config.toml
head_dim = 128
d_mlp = 3584
activation = "gelu"
norm = "layernorm"
positions = "learned"
bias = "none"
init_std_up = 0.0191
optimizer = "muon"
lr = 0.00644
lr_head = 0.00539
schedule = "wsd"
decay_fraction = 0.52
final_lr_fraction = 0.0
seq_len = 1024
train_tokens = 1056000000
Each number is 128 + 24 x the weight over its row's rms, rounded and kept within 0 to 255. Layers, rows and columns count from 0. The size above them is the row's rms in percent of the matrix's.

# layer 6 MLP down (transposed), 3584x896, rms 0.0531, rows 2178-2208, columns 224-335
size [ 96 101  85 101 100 104 121  97 105 105 105  92  96  96 107  98  97  97  91 101 102 112  93 110  92 105 104 102 109  93  99]
[[127  96 111 141 156 115 159 131 118 121 109 134 107 110 118 157 123 138 135 137 119 133 107 104 136 126 108  87  57 192 170 113 117 112 102 118 108 149  87 125 154 130 109  52 116  94 147  89 103 138 137 121 183 110 123 178 115 119  97 160 141 143 107 145 130 190  88 122 120  97  96 105  93 112 127 144 136 136  98 128 163 135 161 129  77 129 121 130 121 164 124 123 131 120 113 143 168 133 118 136 132 137 104 149 140 129 151 120 110 138 125 140]
 [125 136 133 134 116 171 132 116 142  95 156 130 116 134 119 141 124  90 123 152  96 125 178 129 147 148 153  95 105 120 147 119  98 139  97 167 100 138 138 117 164 132 159 103 153  89  89 137 139 147 152 154 146 115 157 116 129  89 151 168 137 134 144  89 108 149 135 127 120 133 149 134 121 154 133 138 134 132 119 126 122 116 123 111 116 124 174 159 130 139 123 164 126 137 136 139 147 168 115 113  94 151 145 111 137 152 147 143 155 110 129 107]
 [118  98 111 140 119 168 121 143  90 167 104 151  92 114 121 173 120 166 125 128 145 106 149 160 140 140 110 136 153 121 136 108 141 123 124  99 143 124 153 160  91 151 137 126 130 122 109 131 140 136  96 169 137 100 145 136 135 118 134 112 120 113  73 104 147 141 155 126 136 105 104 136 181 135 127 151 127 139 137 162 126 109 124 147 125 151 112 168 142 119 148 118 125 110 132 158 148 130 154 110 111 144 116 132 127 115 123 161 134 116 126 140]
 [147 106 127 113 123 132 126 120  81 123 135 172  91 151 146 115 133 159 129 117 150 149 131 149 133 117 120 138 137 157 145  80 118 101 147  69 150 154  92 149 175 120  94 136  81  81  98 162 131 134 140 113 121  92 144 170 119  87 142 135 109 119 114 151 140 121 109 164 135 148 110 136 131 140 187 143 138 164 136 115 175 139 130 154 131 119 161 117 108  92  92 145 115 120 155 131 133 102 156 127  96 121 129 153  87 134 165  77 105 119 141 116]
 [145 118 149 107 126 127 117 127 157 125 140 136 139 137 112 118 127 137 121 167 108 152 130 148 112 111 126 131  92 139 101 106 146 163 133 142 126 162 124  97 128 123 133 120 128  79 151 143  92 103  92 161 122 150 148 127 143 148 105  82 165 123 111 116 169 118 113 124  73 147  96 127 126 140 126 128 111  71 109 112 127 136 121 167 103 116 142 135 145 123 130 110  87 117 127 130 118 118  68 107 142 134 123 147 140 110 131  98 112 180 139  99]
 [130 140  91 107  98 118 106 124 118  95  95 106 112 104 120 149 140 166 138 139 109 114  86 102 137 133 108 130 168  98  92 106 159 144 144 121 119 136 127 118 128 141 148  62 104 127 117 140 113 119 138 124 146 150 130 141 141  90 131  97 100 127 133 118 129 158 107 146 125 125 146 121  81 139 132 156  74 115 143 105 148 132 147 146 106 151 129 160 187 121 153 116 105  71  80 137 129  79  72 121 147 118 143 137 118 100 108 113 151 127 141 115]
 [105 153 139 179 144 142 122 123 129 142 151 157 130 100 124 145 138 138 119  98 101 165 130 108 136 128 133 170  79 110 124 167 149 155 137 114 141 119 121 126 130 148 175 116 135 170 135 104 111 120 130 125 114 113 136 183 158 102 109 150 129 150 131 125 125 150 152 135  90 164 123 114 102 113 148 135  83  96 124 109 143  94 145 141 151 126  73 160 128 113 108 166 125 166 118 125 152 112 167 111 154 131 131 139 141 109  95 116 129 134 146 149]
 [123 144 168 174 126 139 114 134 134 140 130  74 139 120 113 118 108 154 149 121 103 155 121  97 136  81 144  93 124 121 162 148 113  75 111 160 175 145 137 119  93 109 162 154 129 117 179 117 152 111 136 120 153 126 146 165 167 145 145 137 149 111 138 139 155 151 153 150 107 107 106 102 120 183 117 155 119 151 128 142  79 118  97 112 184 145 133 146 138 162 164 154 139 136 138 143 122 127 115 159 135  75 197 105 127 154 150 112  98 149 124 114]
 [144 122 122 111  88 140  99 108 140 125 105 118 101 116 125 117 127 140 146 176  83 149 106 123 136 159 106 101 146 125 153 137  71 128 137 128  96 146 135 110 114 141  87 126 151 121 134  98 134 128  90 123 119  89 128 146 145 139 137 110 105 146 122 137  79 126 155 100 157 133 116 154 136 127 104 139 118 105 139 122 124 100 102 122 131 152 122 135 141 137 152 124 125 132  47 127 153 143 140 150  92 116 143 113 153 106 144 125 137 144 152  73]
 [191 130 146  96  93 117 154 120  94 132 130 147 135 128 112 168 138 105 144 138 121  78 103 119 156 118 138 123 131 111 129  86 128  99 144 137 128  96 118  78 156 125 144 128 132 102 150 136 157 156 174  70 175 138 112 136 132 111 152 132 178 128 101  78 163 163  72 134 105 133 102  80  94 114 153 153 175 121 106 102 174 126 135 122 138 134 146 137 135 113  89 104 140  74 166 103 146 121 151 150 148 112 124 133  99 119 136 121 136 135 123 122]
 [ 92  96 117  96 150  79 146 154  99  62 127 139 181 119 161 111 124 132 122  99 124 122 144 170  72  61  83 105 165 161 108 125 122 115 129 131 119 116 122  88 167  96 159 144 152 111 115  92 106 150 107 161 122 135 163 100 145 147 139 178 144 109 146 150 131 125 162 151 132 108 169 114 120 124 113 125 136 131 150 103 147 136 100 117 138 137 102 145 171 134 108 126 129 172 125 188 127  96  77 137 120 153 145 134 113 114  88 151 118 108 130 145]
 [181 129 120 120 112 159 124 121 110  88 105 100 129 131 148 125 147 141 131 126 115 150 146  83 130 128 133 115 106 129 153 130 134 111 115 114 149 116 167 112  97 116 148  82 116 110 127 134 131 157 130 134 139 122 121 115 134 139 187  99 130 108 123 138 142 153 122  86 177 127 118 109  56  84 110 149 122 137 158 117 113 142 105 111 134 135 117 156 121 160 124 104 118 135 159 138 101 130 147  90 123  76 116 160 117 148 131 130 154 173 134 140]
 [124 122 143 136 179 119 111 151 122 119 102 148 145 151 112 150 136 153  94 115  86 120 148  93 118 168 151 121 108 100 115 130 117 152 132  78  86  87 128 138 140 130 126 128 124 132 108 144 126 155 110 145  93 127 153 124 122 142 164 140 129 120 122 160 116 154 113 168 137 118 122 103 161 140 155 169 168 143 145 125  93  70 136  89 102  99 125 137  87 198 121 132 125 101 133 121 144  91 130 129 100  97 152  76  59 147 143 125 117 115 108 121]
 [115 108 160  99 116 110 108  95 180 153 139  98 112 121  94 127 124 167 181 115 186 117 133 102  66 110 127 103 155 123 169  60  80 106 162 117 130 113 141 136 150 107  91 105 140 123 122 152 116  91 125 145 109 137 181 159 109 135  89 140 137 140 116 102 137 133 115  94 160 167 124 137 112  96 148 115 136 196 184 116 144 143 133 117 133 165 141 108 135 115 132 104 127  99 106 152 200 184 130 112 108 146 125 167  96 154 116  91 100 106 133 119]
 [112 138 153 144 137 147 143 153 110 133  99 104 148 134 116 147 112 157 101 169 136 123 142 163 118  94 103 146 131 114 115 152 120 139 187 103 101 128 156 134 121  94 113 140  76 158 124 142 134 149 105 145 103 140 163 109 139 122 123 122 123 146 165 141 117 143  96 163 185 136 115 113 151 148 150  91 130  96 125 167 126 171 124 160 125  91 118 122 135 167  93 117 159  98 205 131 131 141 105 152  94 160 101 113 124 144 119 138 130 140 131 110]
 [141  70 161 133 116 157 123 123 115 123 137 116 130 113 138 124 107  75 130 132 145 114 133 121 134  99  83 119 105 124 135 107 139  97 117 157 194 140 115 141 114 137 124 115 136 134 149 109 129 114 118 151  88 160 127 147 133 165 141 120 126 165 131 201 119  98 134  68 127  92 125 105 112 111 145 114 149 137 120 115 141 138  83 180 108  98 120 126 122 103 149 173 132 130 154 128 133 148 145  75  81  98 100 116 160  73 132 119 123 142  72 147]
 [138  85 122  86  95 138 150 100 122 155 139 143 135  83 150 147 196 135 148 102  98  99 125 135 127 135 114 134 124 162 158 151 130 129 108 137 142  63 110 164 167 111 137 102 115 127 126 125 140  93  97 146 166 117 124 142 111  90 132 143  99 132  78 175 141 138 174 121 140  82 120 130 170 135 108 153 130 155 115 121 145 117 124 133 108 183 140 112  96 136 107 112 104 116 124 171 133  99 130 119 102 121 125 125 142 143 136 102  98 131  75 143]
 [139 181 163 115 102 132 134 170 111 163 153 133 121 111 158 133 102 141 127 134 149  93 128 103 103 108 113 146 126 133 166 120 144 168 117  70 149  84 112 142 106 144 116 110 162 145 114 127 153 181  84  92 135 111 119 129 103  97 107 141 165 101 141 117 132 139 127 144 167 151 112  84 165  98  83  92 156 155 143  98 184 117 115 147 100 133 154 129 111 144 171 166 108 104  98 150 112 110 124 151 105 140 140 108  73 146 131  99 136 107  94 122]
 [162 164 145 128 137 144 150 125  64 105 144 140 138 131 160 170 126 147  91 142 153 130 130  90 118 141 156 120 132 152 156 118 138 114 118  89 121 127 119 104 149 128 145 110  98 137 123 124 149 147 196 163 146 130 115 119  94 117 162  91 142  99 131 127 147 110 111  95 143 150 131 171 119 130  99 108 132 111 100 114 138 124 146 149  63 141 131 135 176 102 113 127 117 139 150 142 112 104  93 136 137 142 161 134 143 138  95  61 145  98 137 172]
 [119 149 181 123 113 153 144 124 159 146 150 114 161  84  99 131 125 127  85 183  93 130 126 175 130 124 173 134 111 101  99 157 115 129 135 126  93 106 118 100 111 134 126 136 126 205 144 118 150 174 125 129 171 119 132 140 101 127 138 137 125 109 123 160 114 114 103  86 152 131 174 126 153 105  96 135  69 104 107 135 137 145 152 161 159  94 158 143 111 134 115 114  95 151 110 163  75 120 152 199 131  86 127 143 137 110 121 126 127 125 133  93]
 [104 118 111 135 155  72 117 111 153  98 121 135 126 123 120 126  83 120 100 115  79 120  96 154 109 125 104 112 135  96 129 113 121 122 156  77 154 142 128 161 167 104  99 125 140 152 163  99 123 180 124 112 159  95 133 133 105 142 113 166 122 106 142  79 128 126 105 137 128 173 123 133 191 158 109 147 132 117 143 114 102  96 125 119 135 142 184 120  91 103 137 146 109 112 117 151 137 124 108  96 113 132 149 134 135 143 168 153 102 111 142 143]
 [112 168  80 140 139 100 145  94 149 154  95 141 108 102 107 191 120 132 131 124 119 101 129 106 108  89 139 122 145 102 110 152 132 165 157 145 109 110  75 122 154 155 118  83 142 117 144 119  96 128 144 117 173 123 101 116 137 142  98 144 158  81 166  86 115 124 132 100 118 163 137 122  94 127 108 144  92 129  91 149 174 121 149 135 151 126 150 132 149 137 126 166 147  70 143 105  75  97 136  85 148 111 118 130 120 133 192 153  85 151 124 126]
 [ 50 120 116 143 156 103 134 144  90  88 127 162 167 157 131 146 118 103 135 127 113 157 132 166  68 120 126 145 154 149 137 151 140 102 143 130 183 106 128 150 179 164 140 150 109 121 127  94 133 113 130 119 126 122 145 158 109 119 124 136 149 151 136 118 105 131 159 126 127 135  68 118 117 189 102  97 121 130 102 146 138 159 124 137 149 130 123 134 156 115 119 149 155 169 127 141 123 135 105 130  89 134 163 125 137 160 123 141 144 138 114 105]
 [114 142 152 117  94 130 112 103 118 138 101  88 143 121 132 136 114 132 140 115  95 107 167  99 152 147 163 122 155  86  78  99 127 150 133 133 155 145 147  94 150 106 149 126 114 169  98 125 145 128 147 101 126 145 141 105 115 112 136 138  97  86 101 126 121 108 126 117 119 144 148 123  97 144 139 148 130 154 152  84 124  69 141 121 133 141 163 141 104 129 151 107 142 109 135 132 117 118  93 124 161 137 122 166 134 116  97 155 170 134  99 140]
 [125 143 143 129 119 117 147  83 133  91 138 124 166 127 174 106 140 185 119 122 118 147 152 123 109 120 136 126 105 156 150 115 116 101 155 118 113 125 132 128 119 149 130 133 155  73 137 125 141 126  98 119 142  94 137 124 102 132 133 174 100 122 102 104 192 128 118 108 168 124 127 161 131  85 109 112 120 156 150 151 123 135 118 172 119 126 183 124 131 110 127  81 128 168 102 113 127 115 119 109 111 159 142 154 157 139 164 155 160 131 128 130]
 [135  70  85 118 112 132 176  87 157 146  76 153 114 151 144 114 119 162 146 129 106 150 123 151 144 126  87 150 119 143 122  99 108 115 124 127 118  84 169 137 146 123 136 135 143 155 135 166  83 153 116  87 151 152  87 127 130 103 133 125 156 154 142 146 105 138 111 144 113 146 132 144  95  82 111 154 158 125 132 131 156  62 175 149 110 108 153 108 137 100 149 164 171 115 154 156 131 122  72 145 133 126 112 124 131 128 154 165 146 145 152 129]
 [117 119 194 147 109 142 142  81 142 161 153 101 130 126 138  96 129 138 117 113 146 153 138 139 140  97 111 134 134  94 117 128 121 171 106 111 141 135 118 158 102 120 121 150 130 141 150 126 128 101 121 136 112 114 122 111 131 131  90 167 115 107 113 142  89 101 140 122 123  69 129  89 172 119 127 117 129 119 124 167 125 139 152 154 148 176 131 101 110 129 156 117 104 111 127  57 132  91 134 200 146 138 139 134 123 119 144 124 152 127 140 143]
 [ 69 141 123 134 115 232 108 138 119 132 112 122 141 137 145 116 118 121 110 143 121 121 112 136  80 137 124 109 138 143 102 157 102 120 133  78 164 102 198 118 100 150 146 122 147 105 161 112 132 171 142 142  85 129 112 124 143 142 118 149 136 101  85  86 128 106 134 134 138 122 141 132 108 120 120 129 126 144 145 129 144 165 143 140 156 161  91  90 143 136 150 136  81  45 108 120 115  93 139 105  87 111 149 123 130 128 149  99 100 156 129  88]
 [150 147 160 154 128 114 115 113 140 153  74 111 115 138 102 133  85 108 125  71 112 147 144 119 115 150 104 132 128 144 147 128  89 124 125 181 100 112 136 141 123  99  47 133 123 146 104 123 119 134 152 118 187 104 118 156 107 113 133 127 128 113 134 135 130 135 123 114 115 109 188  96 129 107 142 156 133  61 156 118 119 107 130  69 126 102 150 144 111 129 120 126 129 103 118 131  85 123 137  91 149 132 105 123 107 140 129 173 112 164 163 158]
 [128 115 150 114 114 128 172 127 169 133 116 122 150 137 151 139 123 142 157 159 109 105 130 129 131 137  94 120 159 129  91 143 140 160 106 133 123 122 156 122 101 114 135 146 135 132 147 118 133 155 133 116 116 144  84 126 153 147 138  82 178 120 134 167 123 126 148 117 140 152 129 129 126 114 123 135 119 121 124 103 100 139 110 140 137 132 104 131 124  96 152 153 139 100 114 121 146 134 102 118 129  93  97 105 143 123 129 139 132 136 175 125]
 [ 88  90 133 130 123 166 151  95 157 128 135 134 168 168 135 122 110 148  58  94 146 193 136 106 197  52 183 140 149 117 155 124 108 135  92 146 135 125 131 125 124 121 112 107 160 145 168 113 139 137 119 141 106 132 154 154  81 136 134 135 183  92 133 123 155 138 116  94 119 167 140 162 138 111 151 113 125 112 125 130 123 149 131 118 134 134 117 146 165 111 138 107 157 141 137 138 119 149 162 157 119 122 142 133 138 128 115 114 113 129 123 163]]
# layer 6 MLP up, 3584x896, rms 0.0691, rows 2179-2209, columns 224-335
size [103  92  96 106 106 107  99 104 103 106  94  96  94 103  95  95  92  95 102  98 110  95 115  94 104 108  91 108  94 102 100]
[[155 112  89 134 111 126  82 113 123 139 142 108 126 135 131 102 152 103 123 163 153 145 139 169 160 111 123 132 114 149 126 139 111 145 108 140 124 108 156 129 128 146 130 141 122 129  94  70  88 156 168 132 119 143 118  63 133  94  89 125 157 116 135 149 158  47  90 119  85 104 114 166 106 126 127 117 127 166 164 142 108 117 179 110 138 104 116 166 123 133 141  85 128  85 189  74 123 131 182 114 162 143 102 122 120 127 150 106 123 150 131 109]
 [152 147 158 117 125 138 147 100 140 114 109 109  88  91 142 124 108 123  99 201  94 170 155 116 130 129  93 141 102 109 140 129 129 143 142 102 132 175 101 163 140 112 123 128 167 148 121 137  91  95 124 148 132 112 144  97  95 110 142 134 135 132 130 144 154 113 162 120 172 151 145 136 132 104 132 121 105 139 126 147 127 137 164 123 129  92 139 132 119  65 135 109 132  93 105 162 120 132 128 135 147 132 133 128 132 156 117 134  99 165 145 157]
 [173 156 116 114 136  81 153 134 156 118 114 112 163 139 106 134 150 145 103 111 153 108 135 123  56 146 176 168 126 126 133 141 100 123 166 140 108 156 124 107 144 103 149 115 118 140 135 134 155 165 154  76 132 119 123 133 183 126 136 108 119 173 146 124 110 171 123 110  86 141 149 143 138 156 123 100  73 146  58 157 110 143 105 143 113 151 125 111 122 116 131 147 109 137 142 122 153 152 140 104 135 134 140 107 155 140 157 160 140 196 106 128]
 [126 116 158 127 112 145 107 151 146 116  95 111 132 124 132 108 174  86 116 109 117 102 113 133 107 124 159 142 174  75  94 100 132 162 185  94  94  98  92 171 122 116 113 151 139 112 119 138 109 125 159 140 146 121 139  90 121  98 105 150 107 116 128 118  86 140 118 163 111 181 130 122 144 127 142  87 136  98 130  99 117 115 145 138 152 127 119 179 151  93 113 118 132 116 125 161 132 146 153  53  98 140 153 169 104 119  74 147 163 113 114 140]
 [113 171 146 127 148 145 163 125 166 134 133 136 183 162 132 114 124  99 141 103 134 119 142 125 115 165 169 118  65 139 157 126 114 152 126 150 153 105 166 126 122  90 118 139 166 127 135 162 128 136 115 163 120 134 134 112 162  83 140 108 136 168 106 107 151 139 147 113 131 107 111 136 165 110  99 126 131  99 127 169  95 143  67 128 111 107 134 168  91 136 123 162 126 186 127  98 167 142 165 137 108 129 117 160 143 138 111 151 119 134 135 121]
 [135 136 151 100 145 111 147 163 138  94  82 143 128 157 108 112 136 147 105 128 134 100 100 157 131 113 144 103 147 142  93 123 157  82 103 136 100 115  78 128 114 134 145 163 144  76  86 111 133  91 128 100 127 140 162  93 123 131 118 132 176  80 162  87 137 152 112 154 136 148 124 114 156 133 117 144  80 130 107 155 124  73  96 139 104 166 141 126 117  95 107 113 122 113 151 130 118 137 125 144 118 120 130 104 143 101 110 144 120 104 118 132]
 [ 90 124 122  72 105 133 113 132 118 132 138 161 140 140 116 142 136 163 155 134 105 109 133 133 111 103 117 128 122 102 159 109 115 169 128 137 115 103 125 138 132 119 121 139 110 149 111 158 133 167 130 105 146 106 143  89 124  96 127 102 147 159 157 117 160 139 156 166 124 123 110 142 123 163 117 132 116 172 137 174 138 111 122 134  91 137 179 130 138 110 126 109 134 129 174 136 164 111 135 105 125 105 133 153 163  81 135 145 122 134 124 154]
 [ 84 135 136 170  95 113 164 133 140 151 143 126 108 128 127 108 161  99 167 163 126  84 140 148 123  73 162 140 110 132 123 106 125 138  99 137 157 157 144 143 115 147  92 135 141 139 133  94 144  89 111 135 177 126 120 145 155 124 111 114 126  87 138 151 156 136 109  58 137 144 144 153 117 123 148 120 124 127 114 148 120  98 137 147 100 126 133 150 128 131 141 106 148 167  91 154 147 145 129 143 141 158 129 175 168 133 121 144 108 129 115 156]
 [118 134 149 122 120 155 131 134 127  97  97 142 110 131 133 141 133 124 119 132 139 142 126 124 122 133 131 124 145 119 135 100 134 116 156 182 162 175 133 114 103 126 119 204 122 138 119 123 129 119 147 174 127 113  96 160 118 139 115 143 135 132 122 134 112 114 126  82  83 158 130 101 104 126 137 105 159 131 130 139 123  98 164 147 200 153 114 178 153 106 132  63 122 143 100 124 122  97 147  89  97 175 134 149 190  92 115 137 146 193  70 125]
 [161 154 112  92  78 152 170 142 124  97 151 178 130 145 113 138  93 163 145 130 193 190 145 101 165  90  91  96 153 151 144 119 108 115 109  89  96 106 129 155 133 128 151 116 136  84 141 140 177  95 138 112 100 183 161 122 112 126 112 121 118 124 108  84 132 145 117 126 129 151  74 101 165 127 111 142 137 125 110 162 124  87 119 151 154 123 138 105 140 110 118 116 143  66 160 155  91 147 114 149 128 125 100 117 112  93 157 125 158 164 134 149]
 [ 95 156 153 131 124 120 182 144 149 158 145  84 157 123 132 131  92 114 127 135 109 123 138  83 142 119 125 161 138 110 130 100 184 110 149 113 171 149  83 111 135 159  76 113 125 148 107 131 121 107 152 176 146 142 132 155 136 144 134 148 161 114 132 110 116 131 155 144 174 133 127 123 106 101 130 121 154 133 127 109 177 144 178  94 118 136 172 130 109 128 124 130 126 164 127 119 175 133  87 144 135 132 149 118 186  94  85 129 151 147 125 139]
 [139  96  90 148 156 113 115 131 116 130 115  99 126  75 149 164 126  88 116 125 122 122 147 129 150 126 125 118 127  96  94 145 114 107 148  97 119 103 128  91 101 155 131 135 119  91 124 110 148 134 138 145 137 108 163 123 114 126 110 143 117 127  95 161  83 131 137 133 102 131 173 108 119 132 156 120 122 115 152 154  93 161  99 164 120 142 133 185 145  62 123 127 130 146 153 113  99 136 132 138 132 127 152 164 122 125 119  93 143 162 126 107]
 [116 134 121 127 152 146 153 138 150 160 123 158 116 102 143 145 131 143 128 143 174 183  89 123 141 130 104 154 122 119 100 127 156 148 120 141 130 149 160 102 102 111 131 111 129 179 171 154 158 174 117 137  94 148 136 116 162  80 150  79 125 133 114  81 112 145 149 107 120 124 154 100 100 138 105  82 148 150 101 128 129 115 121 138 122 114 112 150 142  92 107 143 155 111 114 110 135 122 125 134 145  97 115 110 152 113 113 142 166 141 113 108]
 [154 146 148  85 121 114 120 149 128 122 162 131 160  93 145 112 116 109  72 153 170 122 143 141 167 130  88 128 189 117 138 125 166  98 152 139 121 136 109  37 141 126 106 120 150 123 119  99 141 145 117 147  75 142 131 168  94 124 109 152 149 135 190  94  54 141 114 133 133  93 116 138 138 109 122 113 130 150 131 145 137  80 141 133 136 161 105 149 113 118 142 123 146  89 131 144 141 145 125 143 145  92  78 124  98 148 126 122 128 159 105 127]
 [120 107 136 153 138 150  94 107 118 142 128 145 172 100 126 116 144 111 123 168 143 107  89 129 111 167 157 155 119  92  74 142 110 104 138 120 145 104 120  89 184 102  72 122  87 150 108 112 148  74 164 137 149 125 119 157 113 136 125 109 151 161 139 119  84 160 110 121 122 152 150  96 115  94 153 133 175 116 141  99 167 138 175 134 145 167 159 163 124 129 144 137 140 130 151 137 106 145 111 131 108 130 107 117 129 121 156 146 133 122 139  80]
 [ 78 101 121 159 158 143 149  96  89 157 174 123 112 158 135 113 109 118 131 170 124  99 115 130 107 128 125 166 148  78 142 129 139 154  95 124 146 125 104 120 143 133 132 114 107 112  95  85 126 105  85 139 123 119 143 127  97 149 137 151 153 129 121 158 114 106 170 118 101 128 117 131 133 146 192 134 141 167  83 112 164 132 128 145 124 141 108 157 113 171 167 135 109 116 125 133 138 134 141 111 167 161 124 125 105 134 157 100 156 101 103 142]
 [112  90 137 139 118 114 127 172 135 131 158 131  96 161 120 106 184 107 152 122 133 136 111 122 100 145 124 122 142 105 108 153 127  69 129 150 115 134 144 121 145 124 179 124 141 126 142 138 118 124  94 108 160 132 120  98 178 135 104 131 156  98 137  76  99  76 176 109 110 142 174 141  96 153 138 144 121 106 120 104 158 117  82 121  98  89 137 165 133 121 123 156 167 124 116 146 124 112 125 121 131 116  76 117 135 114 115 116 158 120 110 166]
 [ 60 174 146 100 130 149 129 147 160 131 129 154 136  98 114  93 162 127 174  85 129 140 150 159 153 103 154 128 134 115 111 103 139  85 110 105 124 153 149 116  72 120 124 113 109 116 155 158 111 145 139 123 135 131  68 122 135 117  94 139  83 154 153 154 155 121 142  98 129 102 123 125 148 156 147 121 122 132 131  96 126 118 160 121  97 179  96 131 158 111 113 126 134 117 100 114 119 129 159 130 147  89 133 157 151 160  89 130 122  91 131 130]
 [140 144 158 141 133  86 145 122 149 110 115 137  86 125 111 112 191 114 104 152 160 103 128 165 139 130 121 122 129 123 137 155  87 107 116 136 168 131 147 136 104 164 127 139 157 151 137 135  99 129  97 122 154 131 110 100 144 106 150  96  96 150 125  91  96 112 115 155 137 103 120 130 105 173  68 107 170 128 134 115 129  78 122 181 140 166 112  74 104 128 131 133 176 179 101 145 140 121 105 140 139 129 150  60 103 146 125 159  75 120 121  91]
 [105 119 133 139 126 179 144 157 149 168  95 104 132 112 120 148 158 156 131 137 184 125 153 154 146 111 124 149 137 140 113 117 135  79 134 152 130 138 126 168 112 100 156 139  97 156 128 142 112  75 103 143 122 127 188 137 113 132 122 154 125 115 164 132  79 139 138  93 134 110  85 116 165 132 155 119 113 156 167 107 147  79  78  81 107 135 115 171 150 116 139 136  94 121 115 135 152 118 106 123  80 132 122  90  99 124 122 163  88 112 159 162]
 [149 105 139 136 128 149 138 124  61 108 136 132 154 108 163 102 159 172 218 146  93 119  88  97 130 124 123 141  78  99 149  98 120 154 136 102 132 152 123 149 101 115 123 147 151 120 151 144 179 112 140 130 111 148 133 156 124 131 150 138 106 138 146 117 172 138  93 202  93  99 142 123 100 168 146 129 109 139 137  88 172 151 107 136 121 144 143  99 143 158 130 126 136 148 143 117 133 125 116 105 108 133 124 123 131 163 144 158 111 107 129 116]
 [168 145 147 107 135 148  77 164 119 125 122 151 149 141 124 149 152 105 132 123 112 109 146 142 146 127 146  79 132  96  88 135 136 117 148 108 109 117 143 113 105 126 126 133 140  91 106 155 155 102 114 145 119 140 144 107 121 171 111 122 123 119 106 166 126 116  64 148 117 107 122 142 142 119 174 137 160 129 111 127 130 116 131 136 107 118 132 102 131 133 161 134 124 108 129 163  99 104 125 120 137 148 127 123 113 115 139 113 113  93 137 182]
 [118 105  91 129 137 169 133 163 128 157 122 139 151 139 124 151 116 131 155 102 147 154 116 163 127  98 165 127  96 134 147 123 168 129 130 114 154 144 142 105 145 107 133 106 104 165 121 148 124 124 103 146 118 114 130 144  96 124 121 116 150 149 108 147 119 170 120 134 152 157 138 132  94 108 154 155 125 114 135 177 150 119 105 149 139 154 154 147 159 104 121 154 145 112 120 136 133 114 106 142 111 101 120 120 160 107 126 139 154 148 162  71]
 [176  97 115 138 129 129 124 179 173 118 126  97 127 126 110 104 128 126 106 157 114 143 179 165  99 124 118 134 114  97 153  79 128 161 142  94 151 113 119 101 107  62 134 122 143 107 171  96 126 156 134 117 151 153  81 143 110  70 106 147 109 116 126 162 138 143 127  98 147 137 119  90 113 132 123 162 181 149 147 123 144 104 102 141 129 101 157 125 161 131  99 140 127 150 102 112 110 107 102 104 103  97 118 126 157 115 126  97 101 155 128 124]
 [154 133 157 103 165 140 151 135 105 146 113  83 154 128 172 151 103 155  81 132 140 113 109 218 127 180 126 117 165 127 118 133 130 169 115 101 120 140 124  71  87 139 119 130  91 167 153 129 183 140 123 129 130 131 126 137 138 105 145 112 109 104 102 138 162 127 129 105 143 143 173 137 136 138 136 119 114 134 119 140 145  96 142  96  98 155 125 148 111 132 158 100 141 121 114 123 114  98 106 122 151  87 147 109 106 135 155 120 155 132 136 102]
 [124 181 110  92 162 135 103 132 145 102 122 155  93  96 157 145 149 132 168 122 138 107 134 118 136 154 127  98 100 156 124 170 116 159 136  94 141 138 123 126 154 138 177 140 107  96 130  83 118 118 113 146 174 123 126 132 143  91 120 119 103  99 144 118 125  98 116 175 126 122  76 135 107 151 131 126 141 165 139 118 115 118 159 136  86 126 143 107 133 104 105 122  98 159 102 172 122 143 171 105 110 109 129 129 147 117  58 144 110 117 142 122]
 [133 122 158 155 144 106 105 132 120 165 103 132 125 140 146 169 147 124 116 125 143 163 159 102 132 128 129  86  76 109 166 148 170  94 135 153 146 115 114 112 132 185 138 138 148 134 144 106 162 112 105 164 145 109 105 145 143 182 110 117 113 128 120 133 139 119 124 101 118 120 140  94 181 207 104 141  79 127 139 117 120 137 106 155 104 112 115 141 160 149 156 149 142 149 130 146 158 169 135 145  98 120 186 147 118 114 107 109 153  59 134 118]
 [154 155  98 171 106 144 164 125 150 170 132 131  73 106 194 143 128 113 179 144 153 151 133 101 131 119 161 115 121 134 116 139 134 106 117  95 135 108 140 111 109 120 180 101 144 102  73 104 103 141 218 111  98 128 143  86 157 132 130  80 137 131 142  75 142 123 108 143 138 119 110 150 144 124 166 110  85 142 133 116 143 110 169 123 109 112 181 165 134 103 115 121 106  93 127 118 149 143 135 142 123 107 100 127 134  80 147 119 145  91 104 149]
 [118  85 160  83 136 103 125 145 131 143 141 108 109 122 142 132 125 133 126 148  77 119 121 160 145 133 132 166 205 110 131 171 133 133 147  84 137  96 134 114 165 141 146 132 114 144  82 101 103 109 108 127 130 153 117 127 119 183 118 156 106  85 114 140  84  97 149 165 101 129 158 167 103 157 122 131 132 139  64 122 146 133  68  96 137 142 140 136 139 114 126 143 160 132 155 136 129 155 134 139 111 151 100 149 122 127 144 121 172 103 150 117]
 [115 144 161 117 102 126 158 126 151 118 184 181 113 123  91  95 115 141 120 155 150 131  97 145 103 129 130 137 124 120 188 119 125 151 122 127  98 128  86 158 130 170 137 158 116 155 133 102 104 144 146 105 135 131 143 142 129 136 104 137 114 169 112 146 103 163  61 120 172 129 109 109 118 143 153 148 138 146 119 139 129 140 182 135 139 135 122 119 123 157 164 117 128 152  82 133 116 156  79 145 149 130 112 133 146 120 119 113 148 121 168 101]
 [111 118 121 126  79  95 132  93 118 127 145 125 122 183 144 150 122 120 154 182 104 146 134 151 122 141 157 128 170 126 124 142 156 149 141 133 116  98 127 142 122  90 119 135 131 114 156 104 136 121 107 145 168 111 127 116 167 141 154 135  99 156 166 132 120 131 109 100 145 130 129 118 116 150 131 128 141 141 143 100  92 125 140 118 143 154 129 111 129 133 109 145 107 134 157 126 110 128 144 130 200 175 146 139 147  87 154  74 130 105 131 163]]